config = dict(
    num_key_value_heads=4,
    intermediate_size=1792,
    norm_place='pre',
    positions='learned',
    init_std_o=0.00741,
    beta2=0.95,
    max_grad_norm=2.0,
    warmup_steps=276,
    doc_mask=False,
    train_tokens=790600000,
)
Each number is 500 + 50 x the weight over its row's rms, rounded and kept within 0 to 999. Layers, rows and columns count from 0. Numbers have three digits each. The size before them is the row's rms in percent of the matrix's.

# layer 5 attention value, 256x512, rms 0.036, rows 151-191, columns 64-127
099:565393537515471413433412514524530465511574560534475402485548547466430454506569472486525476514579530579510453473537535487525515481521434525449380530492452443472497469524572523532470505574461565
089:548438558506436566516423421437465408459482542560476537382608577583501446441511445493493481449476521543488565363529464514530498444624527449464461521473585482506390487506639548451588519561446454
094:456477399538518537489588534500488554496423481501439470546445578434437474480478496534512519443516552558526493541553448387493505484591533510536556517481658556511453520486500554473484521587508468
091:498529504461500472583512544485524415528371488612452554512566472587558513468453569552482448537547548596547483418569525529456405482623413512543509467471459580447512479552501414454532481448529483
093:478527565500501396457496419514554466479460502476565460528550555635602562551526487560492483470538564479510402529467506561444496526498447449577467495512377463602494513489542451497538510473431475
093:458468488538563547487580582473532563476500493456569485510548513603424488551561494511439507466451557581592482475542583377454421391598575525508493456429464455512567440532406517535511528489507467
087:444448529524558441499511440567504534457560559488463484518485459503523507505491404527483488509534440541492559588484544583451523561338586551498541507483625506492477575448443493500473538582434557
097:527457471541523517464466470513541504466580588513500602402428554460510472508423487513466457509575451489580399501478614473537479546522516519423462518487354469497503509511630507476478551493498560
087:508607628536539499447585514533504460511594462555509540472463559516535523412596520500559510489531524482533508497534474476553551513407513510494534496484459479454407599443551549476599507596444471
091:442516429524494511435558524479465516598398442576464441597500441495421587535523468503485515543549506506531573515540610408558522537530545478508493521474555474558493495487466468594440470519460467
093:512479450488455527514433518502547548438431543608455444510475481449414501441480379403510484494522536470444430523517509643428576488550597516362522480505509470465500487500541519453422516499563437
092:464631547481534529497511507469575469557445417510542526402471485517557471513609656492479520506508491556552452473523435377483451475523489448492542496499546422491488430447441524492587498382466545
098:491503477503406560486472553518535488416418472560504493544587527552543503444598473555476552454518543511506522564552490520456531436611519514525604555543622467496462525550506506522480516505449439
096:540559466494553500512525512457511462507419517554495457523520552501558428492479524531455491628427476455494512420514511469578458521611469503511419529482500456541532502466313512559636515475574451
088:412533544490603503558548531493583565478392411513431484577489485525498470449510478481530525481531491408512462558564512538491556483513565491441505457477527552460549513466544503521456517455473479
092:522499416475486598469497504474517481551457409553554482552495601532593531459488525579498501519556489518459613518509420402465566446508524477494530532582569521563449530531531545533462471453498556
089:470513556503600430467617512554528551486483627514514410428460453447535475483476494523550457370417503548415494519586586512554596524497442540539567537432465505471513524400438519534489513509496416
092:596511517525429536456445562498530467459573526544491609396455567474487525455562482519451454409511377559572515493533567604505531534428553545519519519486574464443503507550603596476347467487431487
095:544608519499404538540490466516545531551502477474426520524516515414490532546461522554448474408513392541539564551519465505507539393535494520495433506519594491515418453482444455523451452586500448
102:521535367476567469523520520472487473528492529456491432493530472486440507518481430448510463443509511580440489603492543431404490481507531568580422567564463456588573470536454514527421485496479524
096:445453470500484514460518420510499431435542493513486576619573406516468465455458519508541515617344535471472535546533547520522490521468476550581544539438577527507390468521470457510452567512555523
090:489538481554555514533442559532480546489506548503567468586599585529485506487443498483501441579375530491458570557499462559543508471519513511554490531542489490529501493554405428503571524427555584
091:561479472493507436483500460439392586469549575445554474520434502497538571502508578466442514375553481473443518532490461419483433620403446503502439518452493494522497561455536576475458450526498514
095:464485537532410508554564567466483565504515488487509487552436511534487506474590517498471508496549421463593534409502596481453487490470529594566599510548550458500544554435543601464440505513497425
094:480475569497433542511442555556483575453597478479504486502499503543491592481563529505443573543553518400487578440540427700504520466477538496480643478515624523462474572507597442498450558500515446
094:487559452485448510533405467506471517522611559523498499496557555469447515519360557459528494522477509538508503550476414566435462513495496472446442519516470405497554515636444541501493551535524509
096:433519502498521496473451461485436454430473522519420462623558455540533511548516464569489524475408639463476635476521523463443417505545487467546542518502489573516507442489465440419512518416519523
097:505499523481556505439558468457508560605498465410524522612547457448454516533430355463523496558441544412541517563526576457501598454516489504501421496551299446502446487512414469585520487581465317
091:522420465473530494517494446447491409393604602507573522391504586440448507540445472542555431434497558521532435543505403529519529478532467572472423532489447572457523474600536514519530449503494509
095:501530603498505521426568486466548633445551421484439454552531484486530504514495472572510540531553601545514607522492476556446475523444474485492531501523614541501516531524447432513412545578493422
084:470502488469429536464510491529530493499459478452491601506506442464519468552469424480464499453509574557475551502575458454520500434494451457519501519508493523509467499546415515478448500482465495
092:609432426516494471494374392493438407489483543438513499544478532519414515488430506552544504590473480455480506496529484551618519498485444428469447473498400546516492454538530430520598542407437533
101:435615527516558506529416531465428518416505493479429538422535531521412476548491467448458511591473557463543408495525595595492483447583469508480429512465334545463623533558476527518531469487491486
089:473525531479545558488510550559575605397560586453498590509538495504490500475480465495526521582514566528457453561509417524592635540470504547502471513609367533447561502527475545540465475457513506
092:522606434517475434512602453508484515430489449532605498520542602541570487427479506540448439503476506448449430491473554494525556526465512529501548436484557525519509505554509518523556406453475544
094:504477428514520477491567539561525540435476478482528566421383397498490411517500429481560530554514444505547504464604597459517456439553508521495588481490426429424593435537399617439528552417494522
100:465679493484382483545520455541513485500495680514529393362500556611513517532593500437452430546494382486470484503445521508552468524469484526523512498518435476525515599487565554549536487499495447
095:470425469512484485507457511468514508554515545495485405526502489522499537439522537494488475420606514595471326496591522578482528531578532467429590507488461494483502530558527499446483503503481488
092:464543524498450448471567552525505592502520509470479427476498371451463500491519478496544537581598414565495473364476564498565482497509582506514479481459528512457435451430589526474653567513447519
093:520420508484442570524456433561422482479448385521447530569612420446504496548593460448425573466496557580472537498550526484431607527512506460555537501502512521480415504579524481576478537474526436
099:535471532530356470540409532474412475465578473490537542437532478613544553526404528544484535534398470397518596436487491553501550466519531455525487533472525516487437550551537421447496553538500567
# layer 5 attention output (transposed), 256x512, rms 0.03, rows 151-191, columns 64-127
104:424523477487515556598527465536483522560501510581507553484531584502520567491506541456569576541407567354555497447496529548490423462438500386459635474536548570534557523501466495503475460426504427
086:474503451438541531467546582542468496596497465486422482484408526522489477521581456508520472429469473522472416541464568555515464491506501460389547508573497531457617542489440541591434478497548502
092:441521510486401534533504478472500519498519545427483479433608443459488544561496451439490519502497481554512519450451547542452509526447499485520503507508536513545566538574515506413445468515487546
108:564479542494534534582420513459506487532419482507490475430456532441547530586486528565479468447531557399392413498467412486467510541464607526528455507474503421483531487430555449539477545518592543
100:552528417520498546569441475573472357500471489579394449485479442400543433490437478558523508520459476428527473568490439457524442560480575516451482504471562455460529482417480494473460553578554575
102:527514422557496472568438472507491477560497440603536524443473469513547508510461459536501522560472537462347460521515481513432533577422593517509535469528593436454504552499633464488411511490588477
100:521550522470460440364502561486400472552526531470543476540517498459425471491494536415454483454458489545586539512507541454577402459541482541544528534521486478507583498484507626506533475494440518
104:423539417510511455571598551530467521534468501502491514602548484588457469413466467476529564554486549601556647490547421499499543514402446461532534497484477516519503467485502495503505489522530412
091:448415421525537484519502548492497523523493536447578502561509600486581493533460491406487483441374467491533616429479464512483483452528442431470544570551524457461598493557434454515444467464485470
091:526477488459560478455417612466418492479458480519579572479520642521448448609478552415440475458491493541452463496509568553416523474454496460543513473455496454520539498464479516502562538447520564
102:497599504461513497447484519548407579560495476451478501546545426541431409392533602404577483501520414549549531483539467467504520561498432503498523507473466613528473460478515611553550531532466568
100:533527540470536476603575521425492512459505497504512522538537497517512552519487461486540523535451608477386557490493417509415542545526487529538425492489487462484454483526618393495459466481553455
109:458522557525576382531504526463505456540456447417467537423463468474509448625367522545511455464485472477506497555444462551475453484464512474466489482555574511478541557462526506527437534510601551
110:458447486485508522581515564550546559429477510541544531447506491473461566482484476476450541500568586524506541440421394479469462572467568490550519488463481423478494427556625391508518455463518537
093:473523500473362483447533564428448518504480558443560524471624553557421496541473548456476513463468528630514624455537562512446477546482485462462482496452488427470514491561520503595514475536547561
086:429510617505529428447546490455497484447471528391482527452552432500450429554497488472414444464444474569526461479453518483594468447516470467487386474500458484443470465485415531492516540542486511
088:519537514522421492534546546488546522385490384542482577543481532500530639539473503547462567592465483450459550526436390475443483553522470553459462505467520384420484396568563444451581482517537495
101:457477419507460488448602493504498502525489516486478458613495447544536485460469447480571555553520516540567493503474549505514513483531362462477524525591507585535478540548460533505550454520444464
098:405486579496448500530556548422547506455547530386512482521518521445514488507539416455576511521473528562469535504431491498501490461524389418573537488531487514531570565530536571516554435536460485
107:470478531499396555526436458562491528529528502518449517454575464547430467431509545407467560581517513471551510437440439489534420593418533472508589492497607449560540510499591548505532503554516534
105:551476526495566440489454513431544472450432520473516440428441398438533486506483404608454465426562445434479487509477438463583509537560570548526419527483512543440533540476465537407543501520475507
097:518442486600555441578433421533514482478528479521557464443415452438573463476382576539412584463492481435534458472488424526558481533549564481519488493519526469454566527448535546485487466491444500
097:456492481517419605503503499473512521571545550465445417518612433481532447492546463465540457511493539516529463422500603520549434435531489424473562509621493613571551535576430515547512469503414460
099:453468480486485493398567536437589504405481441505513621581564578477538462480454511407511607593478587524457532471483440458459462513440432519463491485492513473482539518598563529566515480486472523
104:490497484496563432461577514432401402555464515427552471553457431443586380529404617553553379411506419522520480576532515464552540436540464443463406535473408598490504505469424578446478508507469533
101:410416432488572585546586513517406556508520522520538464475488467498477467554554433423504562452570478563576492498527548565504506578527510359588600464534536550523483546461552460550491440386476538
106:574560569463568533549440493483549459550461396503513493363450424477507513532496563607502463496605442455431399512547462511496547516480589616469447476443570498438463505396602443504486565547566502
105:570513519533539508499458510562499442483567599551535442366449555522515508504553541506361460390508359518528483550528510557534429450522516440520595512510523528510554516466424548443519510488524528
099:459470450517500537565559517544454543582525529537448477556507475479451518417536509400534665555482549545546524483572502548544507557465484443486599484553528500501490508503578514477515469500529446
106:481500507502596434500385484413374440515527556378545489544447481572492434537513553456507327404476466585519504538568562472500487437618447420567425503508482560486505500448431530477548449478462536
094:497539563467545464555517541502416425510527488520558443414401519536482527601548523534476421387473424484464393518489544529448586420569527470524469493435477392487505416454481502513545540441504524
094:472394429528561528571538523509512524541499565564500438493483504494522496460533450507437537379516520526528534451482510500602505491464489450509568524471457457454482535562497482447473514473527465
108:546451452525515545498469477526541548594539500579507551473492532557479497412524477464527534530504495476457514539540470479488470501483505470500605505571523548555451528496567510560489458487528488
094:572564542483432450427520489581501517511554513495492458509492423526521460395563548505443431491515399513539585531608522491499514480555440462527430508455435541498485450541456595516572483544441531
096:561376527463513451460528530499616488472412546486384503450506386436550431530500415493503597420554558487478565484474392451468489553488583620491429558418481453428494576486563451487417513558544501
098:526525513485473610483466462516476542517512452575499539559523585573498567486541553462487471572491488549493477535448443501419520568445504531534565524495531447557483459492605508517493499454459516
101:450430468521566489545566520530491476493479380538481540595556511468459402539419445455592541532471659455403507534471493501494457460529512407516486473553485579553540460475510469483501487501491463
100:499587464504479427596562536521428455534509486509512520517467533507537436558491515477545438507428550491494599518470459480444435509420541553541538503535517498458515449479610448506471545461537520
098:449426452535465542477517603362452514512440523514577533512501677563452482549499529488411517514447563566439504552513526553487457536516464508547561500492470511561605578529433569527457517438466495
107:541572534438554446427463545549434452594486495513492429424409478503424446587489428570554394429560344489549447591487575498482501475519501505538492523481528504479543483369496530470514540500489569
106:496390403559546505519524490470503454455504544410513443551462446473558477517468500553468428424535491501547434529505555496623537426572417417517477540573500541482473560511394516444470472494450462
# layer 5 attention query, 256x512, rms 0.0351, rows 192-200, columns 64-127
051:467451387588513448515527426408509453530525538433555534474425512536468520543436448568449502459490601520513491495488590493520544532519369554519430555515500495545600534596450550530477493451469499
068:477514503513495573533567516576528513537509549442502559537484456540553529507527530509463551504514491498407512499447503427445484494547554524575539809542478476432494520574499472605483456484454491
069:516516456415531454571453493487547459486465528392501489548505638471448458620395452536514548542481616512492470492495494518466533474486457485534522780535515436535599513485510461542476431499508437
055:475464373456501460498525455479497359503496511538486427472439532510444451483406456408522463493483546485523632536534504530506570529565599424428544503573477551516448536470508560563459580475559484
053:530462595513441505500488455471558465520483519331514523570445483544584501493520496516469486565506551548542408484536559489545574453562497548525427505430521486458497521465487542550540416570488504
047:406505447509509433473431521487549548543529601468455528532482467540473523470477598376552515524444587483438476559567492510590431549425491550488408462526513540452499493455479497512526492481482528
051:483498403455533479441494494500436466382505453518529424501421481533543462396453477557539464384539578456551397504417514458485422481561571455473424574489549488477551544466587433458500558484485510
075:467507513622528499492449514433537579475477510597490450493476371472538558487521527589479402485499405511497532477537568539535503504523535531508511216488466586486424521549479523465455492452523493
053:569505496490500586454397521593524466432535464545574520435499500526507594524410470353478502554527495455487534461390528554509483504491476507510580441437545441541485459364453526475451594582522474
# layer 5 attention key, 256x512, rms 0.0329, rows 192-200, columns 64-127
060:523327473502498507452458482458545433453534523508493562550441574534509494554476439560598525482415453482387428444517527472553551471506430524533428443482502581500558500556488481526521527420483469
058:532419514531475542462466578469408459527474399536449514505563477472493442535551435516492474456539469629546427468516537478552481497564535561505563470507462505514493501531542392491515413438513496
068:512493572601506480504705517573493440491467454483492535520530499519508573465551370492493551529505490544466484476464502401450505478509466506574481628439488535524510505528542444392498534525485541
065:470485427528547531434583490469602475506450519558507471446481482528567521501439410501590517501504558521454461501572505498464483532542500385521546482557528495410455480526395513533486531539603518
061:568582516507478477502444539580437479479493515514544526491452556471593496469492555530506424528539459549480518476412454443497488435540536428425556495480476483549526479481557573494517443596374439
062:455427448548518553529521461488510576396492536564526498493389443540480478541402517459471520541580527579550577538494390466514507577468439559469478455400525435445498597489500546402414490479494529
060:591511498564435459531560522484462525395504477584554503432542399542392410597505447527428460585490481539447543465491430543421512504480522440523454503572517459483478532510576485440551499495557511
073:421431448531481509489461558485502464504498488499508422458470475550513539558424457454464529474526466514462563437504533560490542532459536409469541437535549553438535496437512496459502603496516459
060:415393465537524419447543568532442551503613475470437480484481502472475465552482460512464483431527518471529550501601500415428516617432501471544480520456441548588454456475549521540538550496522556